Each number is 128 + 32 x the weight over its row's rms, rounded and kept within 0 to 255. Layers, rows and columns count from 0. Numbers have three digits each. The size before them is the row's rms in percent of the matrix's.

# layer 11 MLP down, 64x256, rms 0.0792, rows 0-63, columns 192-255
092:151169056139155057158148174129112104121168118138123167126128149121136145087047095162117109162138140130159149135116112098120107101074124116143135142105158150157133130128116166108081196126126084
101:161100151135076082155107137075117083127115139139153136157200125089088146116115126118127091151126123187091166119079143134130105061169147100134145154150140147118127158131159103124172050147151065
104:111089132111124148046062073156134080169130151136157062090179098123169150087149125149089119093137027109106097145133127138186143103114111119132106092115100133138104121143202105074173161213080136
097:103116127138088073100222175103128195130079199133144108097125134093128162147118159089070103129136157113164105146106111147136146132140128146174111143153192063159177144107126137139136090191084110
104:082147076142152091076095133095092194177100216132095149175111104068136127116137073107145113157110165133082163057118140182142100090072164137106128147151147134094073161101110132131137141104125094
114:156087142089084173171113061191099103134143185131143111181117161078117148129126201116166179150129104181120157114187115113081152157129100108125058127129091124167127169068138093102140147105122133
100:199128097144118158080132129202145086105124129070096134109069100140171116144110125124124077151164083087198099149107146133198100133176132104106109132173136108132127068071171161122084201093130136
099:086078162157040153152064190169148114115164134109132131132117182132156162148167140125144110129124143112191122131138141111191143112127113116159122085105144121126113124149135132144194146114103114
099:135143140097155131140196117185131111143098092156106136126149144157083089123112124075181145139079151156089143107137139120100131161126110137152089139081147148135185078168166185119120145103079136
093:074135154201129149082157159132150118094110123124121084092072163099143118107086127119116139124147165208063096192116084108121104179125123148114104109090097101150109131174133133106168161170148114
107:074134157132079130141111146133126131128114130145114159153143102090111113137179151177165108133135158156148122096111152171172132123173129117142113155102119105121113129132182123135072125071075116
095:137116160103141196056140073063209168159110146119164144156174085193108172173149102063179131054147056138164116092118118106180166134101175133138137077071166140096144178144115095141102141193088062
099:071155140148118117136154115155120107094115093093095164120112121130128170108145121136147054115121151126168096145078168076097135181151141191138099126161137103104203153137152122065127101154094148
101:069137123152080092158131104174156117155126128165174186153200113144118155197091151178078181159161161154115139079119105137180102096089180139091103097150194174130116153146187139175125048128136068
094:143123098110089110094154149134158154123165131150110119177097114153156124157120083087127112140108119144137115153097165205168108172076109203157080053188153134136123102195151133179133093156169174
094:097177103174175098070126100127141157114084125115110198182144125140124116157077095129143115160156054152214129127067105103138135130151117098168146054072079158167152136121099091075159127122133125
095:091131151166152115125103127096128110173089145159120124192167141111130115092104132172119071150156104120144121132111151105131139106177157067149118210131115107141084141106163143098121100082180133
099:107127154150081156099129099100115107136083081089119147119118149140155095197102116122118195118121133173179120148074147149143093162137135150180134139145121148075113126133149186145139092095147176
098:094158114125081137116160101098134162157093110169113176107119075139178078203141168167172165155083160091105116094162120137068126127149159183117126098172144167140160186069140133149114149162096074
102:074152085163148110161159103168111101114149142082132098123146096105101100111166101094069128098124152078115130114078069148138067094134197115145136117104112075118063146151161179104122150138096144
100:122131095122187154073167161173149151219211153142149128156106179117110118177126124101135094090163168119166123149207100093114069092169120112073128143168129134157127109102098112115146106099109144
107:138079143156180157131147155195160130152125110155098169142175137049081156134116166131137065182160130136082144096163167069083111106129097144108100133090133120141119177157059125078139143101185086
101:132151148082118139138033104068093093097068116128128144136104163137194142158110131139136161117088117162135150110147133156099066139094102105127101197106161114132115103111178110180164069133123144
092:112115177132140127085101121117128059129147217085091128107127123111125099134130084160116084138162182106138076184167123106159087132188156110192164089089094145208103140131084061109148194087120108
100:091183148114102108132134142141118147167083155143168100112146099155088127139084089097107168168132145085142109069120113090148157119127196169136125037105099156121097133125106132137151104109196137
098:102133132151126037188149128191081142162144147161084095174128162108082198154109102122132200148164176157145110083072114117143092123112180192143108137078126137079147174181168165102086107113136206
095:131129095106094096145133153167113127153111097068160151136188103151096172197091113052125147072173128108133115126126104142115104118120098147127110112118134131168136120185107136082080123125086138
096:049170079135059105129134205133134124151118140145108144126143185158097109125177111136070061084135132121125154148106125137124067144132152156083129118094143146100112162129094146135108086176130139
091:145105139107182184175112111159066130125120107124165122106113174086130102122151119136151109114144181136125115148110127121057157204141087145129155185117130155145120146176109083134118123116133137
105:087076118183062146089159135127081086106191114107117153124087116117132159127177117117133141104050148134111102126141082106156114150173111133140165083125138122075152129133104113090089124093122084
102:094076120130140111121084147128070137153108078125121132133121136149107126159134143114140201097102120154110133095106117144148107089148140113117094112097098127096078128098198144105093093149090093
092:203173169110200123147191140147111152133133113125154132107148128122082139155104067129102105148143158152153109096166074142089094166132210101101150134124138132197139141138144134110141127085092127
102:137142102144176130080139162115137114150073146167143173118164085092142150182147154149154111114150159103136152135147125125109076102116066127073112140135104126134147107157121087133167076111140198
100:169136159113156165102137179112145132088186135099116082115105136171170035160136108140088136076119197096192093116118109071160088125158131057130128123166150086167119152143165192105140126117197131
098:108129089171098174115051082047130154123175138086132098139136079096097168162147026124139146192106171101054083111163152092148114137116098104124122090117207096178140149172131145203108187059124185
099:159118157130090136125102124123095159124165060115185186172163140116132193133175141098142160115168120130122120112109191108168119150097063102103155075116174140159127041164133149121135106159115104
110:171159171103175122139122108086078163184121092115149134112161162184129117155126153121174108122152094131115156125079120074054139154127127128110121161126150147184152169092095135130118102146102113
093:137077087131157075144103051131144174166109094155111165145154042153088136069141159139130105159175121147116186101103140166083101117104113119141110118120149186134094139130168131169127100170100151
087:136112183181128137141138212128077139157200151153149172182109175105128164132100085189125146148119142139087114101136134118070109157182185129153160181154081149111101087095021124175173112187112145
100:167100137083069107116110111094183098152156124129115114139172142084123084169128133138128176097146117156147136166155138095125103117163154129128053136157170146107104149080073093091130118142187146
101:177120077088169148086126120075150153134153130101176121117128133147157134144118135096093128045144141103106111095173125144157108176146176163117150158143098125118115151115156087187121113141129102
086:127122127082102153140208133159098132123124149154097088077110164118140135099103128167134122105112111152096115107184119132171103147106174144094117078110142144090144080159166113137088060147132132
105:137092173145155135157139129172200154157133115178135155155164120112100144137134153104135118200049139100132143108168158088188150126177100102104093101164169157097130151133076127102101131077136058
099:138140142100113117157128185080130161106137193118090122097120117166100128151182136172125125115103141138154162143128149087025150114104118134080085203101101063087087165154164097187162127092113151
097:114117075168120125160159153130089126149186141180101060106164146115165145113128182140100149083158112131141169115118077121084146164147099169113156106126202119162206108105151063085122069114097075
108:075090157105098120164100149133120095101195108088168109112119114085163125118157102169125082053086162130107090117158068151105118099160185121124229145183126084149154119177113102161177123130121155
106:151148104079144100179099060182110133119137107110057134135112093123125150090129127122093152128165075129157134134122135117152066149091169157144162136141127117144131172143149137185079108120168168
102:145175121128095122128114093155200086123160127105091134125106074130148141120117127151150098124147140128119065172126123117207080091148153171138070126092147141125155130134195120104163148140142139
098:165180128110106127127108148136085077127166097075160103118137122175102102131125089098141122134087169124128170111233104155144106151068122163096115139122133122165176112162209192167111115152177106
097:110118155202123136149091069170057135130167195123097128092142138165141133134158108207147148142109156136100058184100074189161117148170124137102141130124115153095125093115087102103144077149113101
107:159090106173101147153141157179119088109141106081157172103131137140096129091106147108093105144146160184141083122097072129148100150123146122192134166103126142110112128201158124145135128125143148
108:191125147148132155115175145082128107160171137161147124138155176102167131164142131134134104173092084144169152091118166143127146141118149158128146118119127172080126101199104163072182156093095126
091:157114135184088130131157113077133129113141170149103086118097123150134101089157120089126125157162160147158078163197133138181148152199138045114096123180052141143133177113138142137153155092043151
109:161144158089167118149165122174126115139116156111145101157107150117112137107177128121107092141109090064156151108154155108162125138204161186129122121142109113126156085168204138149166040057112141
110:088135180132074103123155092128078166090170140127110106141159156115173122100218093135128157126135101126104122144096117166105102145127116123116124129144118155090159155105131149137132120183128151
103:106096116148114116120122209130120121105125120090096113106114128166178097130111112161149138116137090077130100112161131156184090107125152118154099118136116122077106155184092153075115180148142156
100:171139153088185129112147163085168162099145163125111099156132093111126161162099096094162146120092220160161113158163166171091057160144137112095134163079183131136160177163076107195149061127171149
093:111135060134097154129103080169147175109139155116133105148175121156135127119131133171134068121199135167092142154127118116106155129099115080149115034169119109135089123077182126144159144171159040
098:123093169142085123143130177077121083181105104119126156094153147144117111142125080104131092143089127176166108131138144198152103145163201123150122116183125106178157073099175166133145104162139103
105:100152166117102192196088124157088070132100110126100125173105066188160125139095097195170161155100082120097140158104158140112144154111101116155202149112161106108159144147112129185126183096141115
104:135178143130096121129171161118095100107154139128099114094106089129112116103134116108127103044132092129132172143131128100065140157125131146135191122058167130146208132161064147119228178172115197
102:128107095157163066141180139129097173124154181128123106134165090157112135088145099069130133113119160151158171156129054113177124177216137197079128152100158115124157108130174120141160100173129056
102:124123171119160112161148108110146129138118101099100074106099120058164143142143093142082121114132144127122115128154122090063118140128140204127068137131067063192161113128090134127154134167117154
102:094109122055008159126114126165133108079143071179158126172109171146112166087134137151146074100122125126071155141098129200114135067070167116170134103112166122122143132051093077115123043124150125